Each number is 50 + 15 x the weight over its row's rms, rounded and kept within 0 to 99. Layers, rows and columns count from 0. The size before them is the row's rms in percent of the matrix's.

# layer 3 MLP down, 704x1856, rms 0.0348, rows 664-693, columns 232-463
100:31 58 40 44 58 40 83 47 69 52 23 55 38 39 73 48 40 40 48 53 72 27 42 21 36 46 63 70 46 63 79 67 53 30 42 32 73 45 32 41 40 58 51 52 87 57 29 42 49 45 14 54 37 47 44 35 56 29 36 61 49 37 47 67 44 67 42 57 50 59 48 35 59 39 60 57 44 31 49 47 38 34 59 73 73 50 36 64 57 27 99 64 61 50 73 38 29 32 51 69 79 55 68 42 48 42 41 24 73 56 37 92 57 71 08 43 55 29 46 62 39 59 51 48 58 59 26 32 37 43 41 44 19 52 71 48 33 56 25 60 35 47 75 71 31 48 51 46 49 45 54 50 40 45 99 54 76 56 54 64 61 57 41 31 38 47 51 38 69 33 65 29 78 59 68 37 45 52 50 44 30 54 57 41 66 62 47 37 65 69 43 60 44 44 53 73 54 57 22 61 48 41 51 37 22 37 49 64 43 41 78 50 46 63 73 32 31 39 42 53 40 63 85 36 29 44 64 65 30 33 60 62
097:47 46 57 30 72 42 71 71 42 50 40 66 71 60 43 40 73 63 71 71 48 33 65 42 29 31 42 58 51 23 72 48 75 46 73 67 46 53 70 55 32 46 84 54 30 51 27 29 73 59 54 30 24 48 72 64 55 61 37 35 64 55 71 44 77 59 32 39 48 43 27 61 69 46 59 44 56 61 30 44 18 32 81 47 39 53 44 71 49 40 26 40 55 33 50 46 64 53 65 51 60 70 52 48 60 67 67 55 47 60 54 42 44 42 64 45 63 25 43 42 54 47 52 49 14 68 30 36 71 66 65 56 61 60 81 44 11 45 27 62 49 62 45 80 41 45 42 44 62 46 72 77 35 65 80 55 13 46 15 31 70 62 35 49 64 45 35 59 37 51 35 44 33 33 42 63 41 35 44 29 62 44 37 46 45 49 95 29 34 48 38 52 39 55 64 25 18 54 40 50 56 56 67 56 46 51 27 54 59 38 36 60 38 54 53 44 50 44 46 26 42 54 31 47 71 60 77 56 52 63 54 56
100:34 42 57 66 42 49 57 45 44 47 41 60 60 67 26 40 70 62 44 44 28 45 39 49 62 59 50 15 66 91 49 44 46 67 35 48 46 53 61 59 58 35 25 54 53 40 80 29 64 34 65 81 43 58 44 35 29 50 48 56 59 48 50 14 76 11 53 56 57 36 42 33 40 37 45 50 78 29 29 53 41 54 51 65 51 57 19 44 40 44 58 44 47 50 64 37 52 50 40 54 42 38 51 52 45 52 45 24 46 60 58 33 39 39 24 28 39 58 45 55 38 42 67 63 69 22 28 67 48 45 69 37 35 51 12 48 43 76 51 73 66 74 36 67 41 71 59 37 64 48 34 34 37 66 72 41 40 51 50 41 46 43 46 39 57 60 64 36 45 48 17 62 51 65 70 89 51 39 37 59 63 39 23 55 51 51 45 71 42 29 69 68 58 58 57 72 47 54 50 66 56 39 59 46 73 60 63 55 36 73 61 58 59 63 50 35 43 60 69 49 62 57 60 25 47 59 36 77 75 59 64 40
100:50 42 55 55 76 40 56 48 79 45 31 45 56 33 57 57 37 63 66 61 23 27 45 47 59 52 21 53 49 54 63 56 42 61 09 68 62 43 25 70 49 44 58 46 87 46 32 28 35 45 35 24 71 52 48 43 37 80 41 53 64 58 58 57 38 64 48 33 60 46 49 53 55 41 31 40 72 47 63 37 59 48 50 32 44 60 23 52 35 24 75 60 48 41 27 35 78 31 48 72 35 49 69 55 44 86 57 59 44 61 26 56 45 43 52 16 43 58 37 54 41 69 42 42 36 51 48 53 68 26 27 74 82 26 73 40 49 80 33 39 31 42 47 55 35 49 48 73 60 57 51 54 27 69 32 64 46 53 73 64 71 36 37 53 50 54 59 48 49 44 27 78 59 29 46 49 39 56 66 64 35 49 36 45 55 43 26 59 38 53 34 45 33 77 39 64 57 52 57 62 30 51 36 66 29 49 59 66 56 49 35 49 71 63 42 65 94 32 57 47 41 56 07 69 57 55 53 59 26 52 40 47
101:64 74 33 03 57 65 24 39 52 49 17 35 17 77 58 67 52 37 54 64 81 28 67 54 32 94 64 90 52 49 43 38 32 28 56 50 23 49 55 50 28 38 64 60 21 73 51 66 48 64 61 54 24 44 71 42 66 59 46 52 72 40 60 64 86 37 53 59 52 40 86 46 62 36 61 51 51 55 43 62 19 44 56 56 34 53 51 56 45 36 65 15 36 75 66 45 51 27 48 24 59 53 41 64 58 50 40 42 45 54 60 54 61 35 53 34 46 74 33 50 40 37 35 61 70 56 60 30 63 53 56 53 49 53 43 59 65 52 28 53 55 21 49 65 48 43 56 69 47 37 57 28 53 58 42 40 61 60 49 18 70 43 38 42 50 72 49 39 48 45 32 52 33 37 36 85 50 39 52 37 28 32 28 23 49 46 32 35 75 54 44 43 40 39 25 56 48 47 50 40 44 66 61 59 72 71 21 31 43 49 56 61 53 26 46 07 55 62 59 33 49 68 40 38 66 63 43 56 72 38 45 83
104:61 37 63 59 42 55 58 61 53 16 26 74 51 58 66 37 87 53 16 33 59 53 61 46 68 61 19 11 74 52 48 52 46 39 49 41 50 45 43 47 40 47 80 32 45 71 65 42 36 42 45 51 26 47 56 39 50 60 74 37 52 34 74 51 65 38 52 20 43 42 32 45 30 49 50 61 60 66 15 52 26 53 58 38 57 69 68 30 49 48 43 56 57 46 41 43 48 45 76 32 63 78 41 38 51 41 46 61 38 62 43 51 44 39 49 46 57 26 35 37 49 60 59 50 71 41 53 72 58 46 66 57 59 52 64 45 63 79 53 69 34 94 33 39 61 51 53 44 38 37 55 50 51 51 42 49 42 87 30 61 45 43 65 27 48 42 88 32 35 29 59 49 30 57 57 84 60 46 64 47 24 56 46 48 38 46 45 68 26 41 81 53 51 28 47 74 59 59 52 44 43 35 31 47 39 80 33 55 47 42 52 54 46 59 42 56 16 55 56 59 67 54 24 34 42 49 49 68 47 29 51 65
101:63 28 47 64 41 44 33 41 27 32 76 58 73 50 41 66 70 54 29 50 56 66 58 20 57 47 38 68 69 41 36 50 68 47 36 43 58 51 71 53 28 40 66 14 60 39 34 55 54 69 26 59 53 50 77 63 28 55 65 37 62 77 58 32 38 35 16 56 63 56 31 80 23 55 59 44 34 52 41 50 71 47 39 17 53 34 57 70 50 25 59 25 73 79 44 32 33 56 48 43 38 57 18 74 48 39 19 36 56 61 69 34 37 63 37 68 00 68 12 51 27 58 63 37 56 47 40 29 31 46 54 38 47 53 42 57 49 50 54 30 70 50 41 45 40 29 58 44 54 26 62 59 37 77 53 54 50 20 43 40 41 76 69 60 39 84 75 23 38 38 60 10 08 63 47 56 65 63 49 60 52 66 15 45 27 54 60 45 49 22 50 43 41 46 37 58 67 37 70 58 61 61 30 38 90 57 82 66 57 84 54 19 55 47 51 14 79 51 54 47 29 29 43 35 48 60 55 49 78 50 57 58
099:56 25 55 59 47 38 11 56 41 50 61 72 42 55 42 65 47 50 32 36 53 62 31 61 46 16 36 56 53 29 37 31 67 54 35 51 46 38 47 57 59 48 41 53 45 53 32 44 51 51 74 25 47 49 29 42 47 37 52 56 26 66 47 60 63 67 35 33 63 71 56 55 52 62 49 60 49 52 40 46 60 63 59 51 50 28 12 27 58 53 41 48 74 31 73 53 85 46 59 46 41 35 38 74 61 12 64 37 31 67 64 49 58 56 57 90 44 55 51 70 46 19 55 68 45 55 70 55 32 42 44 15 57 85 35 60 40 67 46 43 67 46 46 42 52 39 56 49 44 46 69 54 51 47 53 45 69 61 51 51 47 72 30 55 55 58 23 83 85 41 54 46 19 12 62 61 58 51 79 41 63 47 35 74 49 54 67 43 57 66 57 40 48 55 77 39 39 44 41 72 25 34 40 59 65 67 49 60 60 33 45 35 25 59 54 53 40 62 29 59 43 25 57 31 57 34 71 36 46 56 45 45
103:47 49 57 93 39 44 41 99 26 68 72 41 48 45 58 55 53 80 04 29 41 33 23 31 38 43 45 54 64 47 42 57 51 32 50 44 55 55 35 34 36 32 73 07 50 49 40 79 45 34 25 59 37 66 67 66 63 61 74 67 43 44 71 56 23 59 60 50 58 27 53 48 46 62 63 59 34 58 40 43 00 29 55 54 50 46 51 49 72 52 27 72 43 53 58 34 28 64 69 48 82 39 47 53 62 56 69 54 14 41 59 41 34 39 72 00 86 56 56 49 49 99 59 61 56 72 51 21 40 36 47 24 65 68 63 50 53 56 64 71 59 44 25 56 46 29 98 70 52 51 61 20 66 64 54 47 45 43 61 64 70 61 46 48 35 61 36 56 36 49 51 58 44 37 46 74 74 52 51 53 66 52 40 28 50 49 46 68 34 76 47 31 10 59 37 61 64 59 38 35 54 23 37 53 54 56 68 40 52 39 23 54 59 56 49 51 63 62 55 52 44 55 44 35 60 53 57 29 59 31 31 40
099:75 54 24 51 79 50 53 31 47 66 45 73 37 31 47 50 75 73 33 27 29 49 63 32 70 60 70 52 42 41 52 51 57 48 68 52 56 64 45 64 48 64 40 63 63 38 41 58 68 50 51 42 59 16 19 51 57 38 65 47 42 48 48 62 53 63 54 70 56 47 39 51 39 45 57 66 52 29 45 21 48 56 42 32 45 57 37 44 25 51 86 54 24 49 19 41 50 57 57 52 57 74 27 66 51 26 41 51 15 99 46 42 63 54 49 78 18 67 30 34 40 33 45 33 51 66 62 33 64 68 59 41 31 30 16 40 76 53 63 78 64 55 73 69 42 34 67 65 56 64 53 65 63 46 49 59 44 43 61 77 33 71 55 07 58 30 42 28 36 49 57 40 41 50 57 62 53 21 48 75 58 28 59 43 76 55 53 55 51 55 45 62 47 26 13 78 42 69 35 50 35 59 54 26 75 52 29 39 39 69 44 64 60 53 41 53 41 45 34 53 34 66 59 52 64 30 79 64 79 27 35 67
100:83 65 48 34 56 54 73 56 33 52 19 16 26 52 48 61 71 47 26 43 40 57 62 47 51 45 41 83 45 55 57 42 35 74 59 36 29 56 42 69 36 47 69 36 09 62 60 51 48 56 28 72 66 25 45 56 42 17 64 45 41 49 43 44 38 49 46 69 36 49 60 16 61 72 51 28 69 46 49 35 26 26 33 47 50 69 60 26 70 57 43 60 51 59 83 47 48 71 57 50 53 64 49 61 59 45 60 39 24 96 54 42 61 34 51 31 54 44 51 33 58 52 51 20 50 31 64 28 33 55 49 69 37 39 45 54 44 32 32 27 54 51 30 18 25 54 47 36 42 54 78 63 47 38 65 67 48 49 53 66 46 68 56 64 42 42 39 60 39 51 55 59 53 86 43 48 92 42 51 38 62 26 29 53 62 46 53 54 69 64 78 37 43 73 54 44 39 46 58 42 37 35 90 61 47 61 66 59 48 39 21 74 25 53 50 28 49 58 26 56 57 50 68 42 79 39 50 58 35 56 50 24
100:62 29 49 49 62 64 38 41 28 32 67 34 27 36 62 37 55 46 49 32 66 62 75 62 39 78 70 75 53 51 63 79 37 65 45 47 56 49 55 70 51 28 34 37 59 67 59 66 40 02 51 43 37 68 18 81 27 31 42 57 56 64 23 55 40 44 41 57 56 76 35 13 58 42 51 57 56 61 67 60 56 53 25 35 66 52 28 77 50 44 42 49 72 60 38 41 27 62 34 45 55 58 53 44 36 51 65 55 26 46 40 88 45 47 43 75 51 33 52 49 37 41 60 64 39 52 49 54 38 55 64 63 48 40 67 74 55 30 64 50 46 31 18 54 47 55 60 56 50 58 76 66 49 64 46 54 83 83 52 62 33 24 20 33 56 38 62 52 62 53 46 45 33 35 45 71 52 53 40 58 38 55 44 41 60 52 54 54 52 70 83 66 78 38 33 26 41 37 19 42 37 38 48 56 38 59 69 45 19 53 47 42 39 48 73 21 59 63 47 44 29 63 58 45 48 49 64 59 45 40 33 62
099:71 39 41 31 93 74 60 33 30 26 52 65 52 33 37 32 41 74 48 35 68 38 52 66 37 61 40 35 51 69 63 51 78 18 75 27 49 48 41 35 41 16 74 55 27 63 33 45 47 39 41 44 54 55 50 83 42 56 28 45 43 51 58 24 53 50 31 59 51 52 60 00 34 29 84 40 55 33 54 54 26 71 48 39 50 32 57 83 43 56 33 80 41 45 69 55 59 17 28 52 87 79 50 63 38 60 42 51 67 49 11 43 37 20 32 85 32 47 40 31 60 80 57 56 24 35 56 55 67 40 37 42 48 22 60 52 16 66 55 25 37 62 60 57 67 81 35 39 69 49 65 53 69 34 83 52 51 64 49 62 80 59 04 71 28 72 26 41 69 43 56 56 54 38 43 65 56 34 33 34 54 45 31 47 52 48 50 29 71 38 98 38 37 53 34 61 48 46 37 31 71 60 17 33 28 60 70 69 30 41 44 46 60 52 67 54 35 66 25 42 46 55 89 37 36 25 29 54 49 49 46 64
099:66 65 37 69 73 38 69 37 27 46 35 63 55 63 92 35 32 34 18 49 58 50 65 57 50 29 49 70 70 32 44 32 75 51 45 69 38 59 40 66 21 64 60 42 56 63 50 62 62 43 69 50 37 30 53 36 60 59 51 53 47 46 53 50 67 55 60 48 29 52 43 47 63 29 76 39 37 24 66 42 67 12 46 37 37 67 78 34 74 76 58 55 57 46 34 53 32 55 34 69 55 43 76 29 69 41 42 72 44 48 22 32 35 25 63 52 54 65 54 68 59 66 58 39 58 31 54 42 31 59 41 37 60 23 60 55 54 74 66 43 47 39 61 68 48 50 58 69 65 57 53 51 18 81 54 30 65 56 11 63 37 50 72 56 44 49 50 60 52 60 34 49 57 41 72 53 37 49 54 52 63 20 76 25 44 43 40 52 67 67 28 60 68 54 55 55 47 55 37 48 39 69 45 72 20 25 33 63 18 77 36 41 40 41 21 55 37 53 46 46 26 43 77 42 63 51 78 57 57 40 57 39
099:49 84 54 77 61 48 39 58 30 39 77 48 45 40 42 35 50 57 61 51 63 54 52 69 59 34 72 41 49 18 62 60 36 49 63 41 17 37 65 69 19 57 56 39 58 28 73 57 66 57 82 61 37 45 60 48 56 45 49 55 82 40 63 47 57 53 38 38 36 28 36 43 53 63 35 52 11 49 59 51 23 43 71 40 47 43 63 50 55 46 35 52 60 39 65 64 46 41 46 62 55 41 61 34 76 39 61 64 26 60 53 48 45 60 37 54 73 62 47 33 48 49 37 15 26 53 38 38 67 63 42 50 34 33 61 32 44 72 44 55 57 31 34 19 35 47 68 23 68 58 49 45 71 72 61 44 52 39 61 35 40 48 31 64 31 69 39 86 81 63 63 43 72 07 36 53 60 34 38 43 57 39 49 71 51 50 17 55 60 50 40 60 42 72 60 42 62 43 73 78 18 47 51 50 88 59 58 42 65 51 39 41 20 45 73 44 51 46 58 77 20 77 46 59 58 56 55 45 30 78 43 74
100:42 57 23 52 73 51 30 55 64 35 50 29 37 32 31 65 40 36 32 83 43 27 60 71 15 45 15 69 99 36 33 62 93 42 43 36 33 47 56 59 43 55 57 51 26 46 61 28 31 48 61 47 57 71 48 64 43 61 64 45 51 62 65 65 32 48 49 68 71 52 55 42 41 35 60 29 56 24 44 55 25 47 57 26 59 50 74 54 23 58 47 55 50 48 58 20 46 65 41 39 52 60 65 49 29 63 65 66 82 58 42 32 69 36 57 09 33 49 52 49 35 50 54 55 46 82 41 44 18 62 43 77 43 69 38 37 73 39 35 39 33 70 40 34 64 47 56 51 26 56 73 61 55 44 68 32 36 50 52 61 64 47 35 50 14 59 46 85 44 41 39 29 60 78 34 55 47 47 71 27 67 48 65 57 68 52 44 60 50 43 56 57 35 67 43 60 71 45 60 58 71 32 56 46 61 18 44 43 80 51 75 38 82 40 54 52 38 58 61 36 39 48 46 45 33 41 49 33 56 55 37 47
103:58 58 81 48 61 42 56 38 64 47 26 70 52 77 54 55 49 42 46 44 46 24 35 27 56 28 23 49 40 73 45 57 42 53 57 45 62 56 57 50 65 40 52 67 53 41 61 39 41 45 61 26 66 66 53 56 49 50 58 62 42 40 63 44 54 39 60 47 68 51 41 84 37 46 29 42 57 32 68 44 22 60 54 41 60 69 51 52 43 53 69 42 49 42 47 48 49 57 52 51 53 42 59 41 42 87 78 49 61 44 57 55 48 26 49 73 32 66 74 48 56 71 55 82 53 52 55 28 60 51 44 15 68 64 41 50 93 72 55 69 76 59 33 16 60 25 81 62 62 47 53 59 31 32 57 41 49 45 34 48 40 49 59 00 54 71 29 40 53 50 28 49 49 41 58 39 36 42 42 32 57 45 56 59 64 53 56 36 43 71 54 55 60 57 74 36 42 40 61 75 22 59 26 52 52 57 63 35 54 73 44 59 16 35 56 51 30 68 46 66 45 86 51 54 73 51 60 70 53 36 33 58
097:44 43 74 31 29 37 64 29 41 57 26 37 45 50 71 34 47 27 69 29 36 65 58 57 52 60 68 53 59 50 42 42 53 20 48 47 49 61 55 81 61 47 63 47 46 77 55 86 40 31 48 49 46 38 76 47 62 71 59 65 44 60 59 41 66 41 42 56 59 52 55 52 59 60 47 79 49 56 54 38 59 39 34 30 29 67 79 25 53 83 78 46 44 56 44 83 41 42 51 39 49 35 66 25 48 32 43 48 72 67 38 45 40 50 46 80 53 54 24 36 44 71 37 32 60 23 30 28 62 67 61 46 47 30 53 59 46 70 41 32 60 59 53 47 63 60 32 64 54 53 56 38 67 35 81 49 34 51 42 36 43 51 61 93 46 40 35 66 38 63 33 71 48 51 74 41 72 69 47 31 41 56 39 62 45 39 26 70 65 63 45 31 45 24 15 80 41 46 60 41 30 63 57 56 52 28 45 50 69 40 52 45 59 31 69 55 42 28 32 22 56 63 58 82 62 38 49 52 60 36 58 57
102:50 37 31 83 54 60 60 61 36 28 38 19 48 54 46 56 34 54 76 42 37 48 46 27 52 49 28 63 40 51 62 77 32 20 42 19 39 63 56 40 25 48 72 53 68 47 51 55 78 50 45 44 40 61 59 41 32 46 76 07 41 43 38 43 50 35 43 51 44 37 16 62 61 39 48 70 76 53 21 50 56 63 50 47 82 38 58 50 37 42 54 32 60 60 25 32 52 66 42 34 67 22 69 34 61 61 64 44 56 67 73 80 30 41 29 53 41 60 37 55 53 37 64 57 54 52 46 60 38 44 17 42 46 47 32 71 35 80 55 63 44 62 46 26 42 29 81 40 71 56 66 19 63 46 49 44 44 89 59 48 41 33 38 45 38 48 39 34 41 32 52 36 57 40 74 56 31 51 41 52 59 50 45 29 42 55 80 50 33 17 56 59 49 43 39 70 50 39 26 56 54 54 54 37 34 93 70 57 49 62 49 55 48 46 35 57 42 55 67 61 45 69 57 65 38 55 39 48 61 52 30 41
100:62 40 81 38 40 38 57 55 78 76 51 57 38 49 38 65 59 30 32 37 69 57 52 54 36 51 38 26 62 31 58 67 29 45 46 50 67 45 52 45 44 61 77 64 55 24 57 15 53 52 34 54 49 57 74 46 29 44 70 47 76 53 61 56 70 77 48 52 31 63 50 44 42 62 40 26 61 52 66 13 78 56 60 59 77 55 74 39 41 49 58 23 70 44 48 45 68 49 36 45 42 68 48 26 44 81 71 33 61 63 64 30 61 45 56 38 50 64 69 63 30 65 60 29 50 39 63 66 33 24 40 53 49 62 42 57 44 74 52 68 68 58 43 50 29 77 67 49 39 45 32 69 35 00 53 44 20 41 70 25 47 56 47 44 60 62 61 53 55 42 48 57 34 36 25 38 00 50 28 49 46 49 41 39 60 48 51 52 77 48 50 56 30 36 56 30 63 49 51 56 48 44 46 58 40 56 24 43 57 57 48 44 42 28 78 62 55 60 69 47 48 42 78 46 60 37 39 31 66 65 23 71
099:35 58 39 47 64 39 30 46 62 35 45 49 71 31 51 28 42 56 65 99 53 62 53 62 56 53 67 41 43 52 28 55 59 26 33 46 57 15 51 70 28 39 59 50 54 48 56 43 47 39 34 58 52 60 34 51 21 25 65 55 35 29 37 32 47 48 50 69 76 80 46 43 34 31 41 53 65 36 67 44 43 41 38 60 29 48 47 61 36 36 40 33 60 51 63 29 44 61 50 22 38 36 36 53 51 29 44 44 43 47 62 53 48 81 09 60 55 62 49 51 57 45 44 42 77 43 51 45 36 46 38 50 50 51 54 44 12 48 43 57 44 77 61 25 52 29 54 40 37 00 28 57 62 52 52 33 50 34 35 54 51 61 42 75 71 31 65 58 51 55 54 24 08 44 48 36 57 36 48 51 48 63 58 60 58 69 56 47 38 63 43 65 42 67 47 67 31 71 37 46 50 61 40 55 42 50 59 41 55 54 48 42 45 63 37 55 61 54 34 54 33 50 48 50 39 64 71 50 41 60 77 42
104:42 53 36 58 40 70 62 35 33 75 29 84 66 31 59 38 79 54 35 50 58 37 53 44 62 71 35 29 23 61 63 63 37 58 49 60 46 71 80 56 47 32 58 79 47 57 53 42 15 39 61 47 59 44 60 75 57 50 17 19 56 56 23 68 67 46 16 51 75 51 54 39 63 48 54 39 56 63 33 35 66 42 65 76 62 43 35 36 80 63 08 38 43 46 52 29 50 43 48 41 35 44 34 31 38 55 47 64 53 50 45 54 41 66 76 40 43 25 37 33 62 33 51 41 49 40 32 48 56 77 57 63 51 62 50 54 55 45 66 43 64 31 68 59 44 45 30 46 44 46 26 63 75 69 67 21 45 50 51 55 55 75 53 80 48 36 44 18 58 56 62 79 77 66 46 58 57 46 37 21 50 49 44 49 37 62 56 23 59 45 67 53 41 75 33 84 39 64 43 52 58 46 34 55 31 81 35 37 38 42 67 41 34 59 39 36 47 66 41 47 55 52 64 16 65 57 65 44 58 37 52 43
100:13 57 60 61 52 65 59 56 37 68 23 56 37 70 54 48 69 39 37 63 39 58 67 55 44 66 32 66 47 48 48 33 61 62 45 79 51 71 45 35 35 26 50 51 31 32 60 46 63 47 35 46 41 33 54 34 39 44 33 50 55 55 46 45 40 54 67 64 46 43 37 57 53 57 63 73 70 71 47 55 27 65 56 64 71 75 38 35 37 48 88 54 69 41 53 47 48 47 53 55 47 33 55 64 91 51 44 49 59 34 06 69 22 33 34 54 41 33 47 41 49 50 40 56 67 51 43 57 60 31 55 51 36 59 57 28 55 90 65 46 52 00 44 46 47 49 56 49 72 43 56 43 49 56 11 46 80 60 69 36 34 40 53 63 76 37 48 25 68 38 59 81 42 38 53 52 46 32 62 37 43 71 39 64 53 57 53 39 50 34 61 82 53 34 46 51 63 42 25 47 37 60 49 66 64 59 44 70 28 49 57 78 07 68 68 57 68 47 35 43 49 64 36 64 68 73 59 57 46 35 47 40
098:70 56 57 23 30 38 41 57 62 29 42 48 41 70 43 61 46 46 30 36 39 47 52 42 50 75 49 26 54 62 68 45 37 51 55 62 51 33 56 72 35 39 56 63 69 57 71 12 63 57 58 62 45 41 63 38 48 28 59 33 66 36 38 73 44 49 29 49 40 27 69 48 53 65 51 55 27 64 43 66 49 76 60 35 38 58 53 73 50 50 35 67 29 47 52 56 28 28 55 51 72 62 68 96 51 32 71 51 25 64 60 48 24 17 49 36 37 72 51 70 46 59 44 31 64 44 37 50 52 64 49 57 73 74 62 53 40 61 57 70 37 69 28 42 29 73 53 22 43 06 73 37 25 34 31 19 56 71 44 52 53 40 55 00 64 53 36 41 84 68 59 68 41 43 56 50 75 60 61 80 64 47 43 55 35 42 44 45 59 74 46 26 66 63 47 66 43 44 35 56 57 19 60 42 39 27 43 29 54 61 52 32 73 34 53 53 50 47 61 58 47 39 56 20 54 63 49 76 59 57 58 50
099:74 62 69 50 62 59 62 68 37 06 40 28 52 68 64 69 39 59 52 80 60 55 26 46 39 53 50 36 62 65 54 34 64 64 19 75 53 50 68 46 68 55 26 67 62 68 54 49 71 63 67 85 19 55 61 37 66 40 60 43 31 56 69 52 60 68 62 47 51 67 58 68 47 49 45 45 73 42 57 73 27 45 42 65 59 76 53 66 47 60 59 43 43 80 38 39 58 37 62 49 58 23 59 40 47 47 30 76 36 52 44 62 64 70 28 60 70 27 43 65 16 67 49 74 17 63 71 63 40 53 76 48 47 38 55 30 56 52 48 44 53 92 50 68 38 29 35 37 39 46 42 54 34 34 46 26 18 49 59 61 37 40 36 50 39 67 66 53 55 44 47 33 29 52 46 66 38 63 40 54 54 62 55 62 55 42 42 55 33 25 25 45 43 48 46 70 56 41 83 37 56 44 41 57 48 99 54 53 29 41 48 48 66 56 47 44 60 54 66 85 65 46 55 35 56 46 63 81 60 51 32 38
098:33 65 39 63 46 45 65 58 57 56 43 61 49 46 52 55 60 44 65 60 76 54 49 69 44 34 25 56 50 39 75 49 47 43 73 51 51 32 46 37 57 58 54 44 77 76 48 55 46 69 46 62 40 27 71 58 40 62 42 46 44 48 42 66 30 92 74 39 44 51 38 35 72 45 50 69 66 57 58 49 67 73 38 76 82 29 59 43 59 47 81 48 56 68 62 38 42 32 69 28 71 41 32 73 23 55 74 65 47 36 59 19 65 45 61 51 36 85 44 70 49 52 48 57 64 59 48 65 61 38 39 41 40 62 47 51 62 55 67 55 62 36 42 58 61 56 42 32 50 59 35 34 53 48 38 66 44 28 63 52 39 51 36 10 44 36 49 63 71 34 61 33 57 61 40 50 63 49 53 56 65 34 62 75 48 45 55 64 33 38 68 35 31 44 46 40 40 58 38 59 47 37 41 39 39 73 52 49 43 36 31 39 37 43 31 50 40 28 46 68 55 60 75 70 39 29 52 47 44 61 58 65
101:66 40 53 57 56 35 62 39 57 63 49 43 82 89 63 27 55 29 48 37 55 49 49 84 49 41 71 41 33 65 37 58 38 72 19 46 47 27 54 49 44 85 47 49 47 38 48 39 27 60 83 31 77 56 72 62 46 60 40 82 30 40 50 50 48 73 50 43 42 42 30 46 60 67 53 59 37 69 52 72 45 35 59 36 72 26 39 48 72 75 27 41 48 40 36 73 46 38 50 43 45 41 41 58 30 21 44 54 54 43 24 67 42 85 35 80 55 46 68 02 58 36 34 43 71 82 31 37 67 55 51 51 35 54 41 30 67 62 50 48 45 78 43 55 29 75 34 60 45 44 68 37 36 48 71 89 74 31 35 17 50 31 55 53 44 57 60 84 66 62 53 51 34 46 46 45 56 29 53 42 41 44 28 71 45 43 30 52 57 64 54 38 51 44 69 33 35 34 29 72 65 55 50 67 42 67 51 45 57 22 59 41 56 46 27 35 62 69 60 39 59 41 78 34 60 43 48 59 34 58 47 34
101:54 30 37 33 30 41 52 53 69 73 56 64 56 31 54 73 83 31 60 36 50 42 46 78 52 98 63 44 51 35 37 35 48 60 42 40 42 50 47 69 37 58 49 43 39 32 43 54 61 52 32 49 38 74 51 36 28 61 31 46 55 65 43 48 62 52 53 64 45 47 48 52 61 47 43 22 54 59 48 44 53 75 88 35 64 67 44 44 63 58 19 46 57 48 30 54 63 64 54 27 19 57 69 62 62 46 66 52 77 72 39 51 49 45 69 50 50 38 61 80 25 50 27 56 62 32 66 25 57 64 40 33 67 47 22 46 57 32 81 42 56 63 51 71 33 46 70 47 59 47 66 28 40 31 67 34 24 31 41 52 53 54 71 64 29 43 56 50 45 52 38 46 34 21 68 62 70 44 49 45 28 52 61 66 85 46 53 27 66 59 41 43 59 27 43 56 39 52 54 64 78 48 52 24 71 43 33 52 41 53 46 36 49 41 52 52 42 70 26 40 62 38 71 79 59 64 48 67 46 85 59 41
099:66 53 71 39 31 40 39 31 54 40 31 59 40 43 60 59 67 46 50 36 31 46 35 28 33 33 45 40 51 46 48 56 61 78 78 54 27 54 70 81 56 39 70 43 50 54 50 45 37 57 67 47 82 57 54 31 68 58 28 45 57 37 59 40 54 52 44 37 62 26 42 47 60 39 45 44 61 46 37 54 39 33 57 36 55 65 25 92 75 39 15 57 38 43 37 38 62 57 35 66 75 78 58 56 52 33 42 58 34 59 47 34 64 77 29 51 41 19 33 23 74 71 37 35 59 68 30 19 40 29 26 49 13 74 33 65 62 15 84 40 41 45 59 61 68 56 54 48 59 72 55 49 60 53 55 51 46 51 43 34 30 54 48 34 65 53 57 26 50 23 56 12 21 31 40 67 50 64 55 62 46 79 47 44 51 45 51 64 31 47 00 85 66 59 45 63 68 36 63 46 45 45 62 49 05 44 62 36 64 30 63 68 41 58 56 42 41 57 57 55 46 54 44 68 62 66 33 45 53 30 46 57
098:23 58 56 38 70 56 73 56 45 51 46 51 32 57 37 46 86 41 47 43 38 49 80 44 44 48 71 79 59 66 32 49 56 84 47 43 28 51 34 49 58 28 53 39 47 32 58 46 70 60 57 53 40 49 34 56 50 45 56 38 64 61 66 60 48 50 72 33 20 64 32 37 38 28 38 90 58 42 49 30 54 47 49 42 24 38 57 34 28 19 56 61 54 80 62 42 14 30 70 53 68 36 79 45 40 67 56 66 56 43 51 36 39 59 56 95 50 36 49 44 25 59 50 76 17 46 51 74 28 23 44 41 00 59 50 35 47 58 86 46 52 39 62 34 87 59 42 38 59 37 62 56 51 63 38 76 66 41 47 47 63 37 59 49 55 79 63 34 69 74 58 56 53 61 51 27 71 41 48 49 46 35 58 45 47 32 56 52 33 59 09 61 35 57 35 32 61 41 45 52 60 52 47 43 38 33 32 35 39 52 49 44 48 64 28 71 42 37 47 61 73 39 61 69 40 35 35 68 53 26 41 49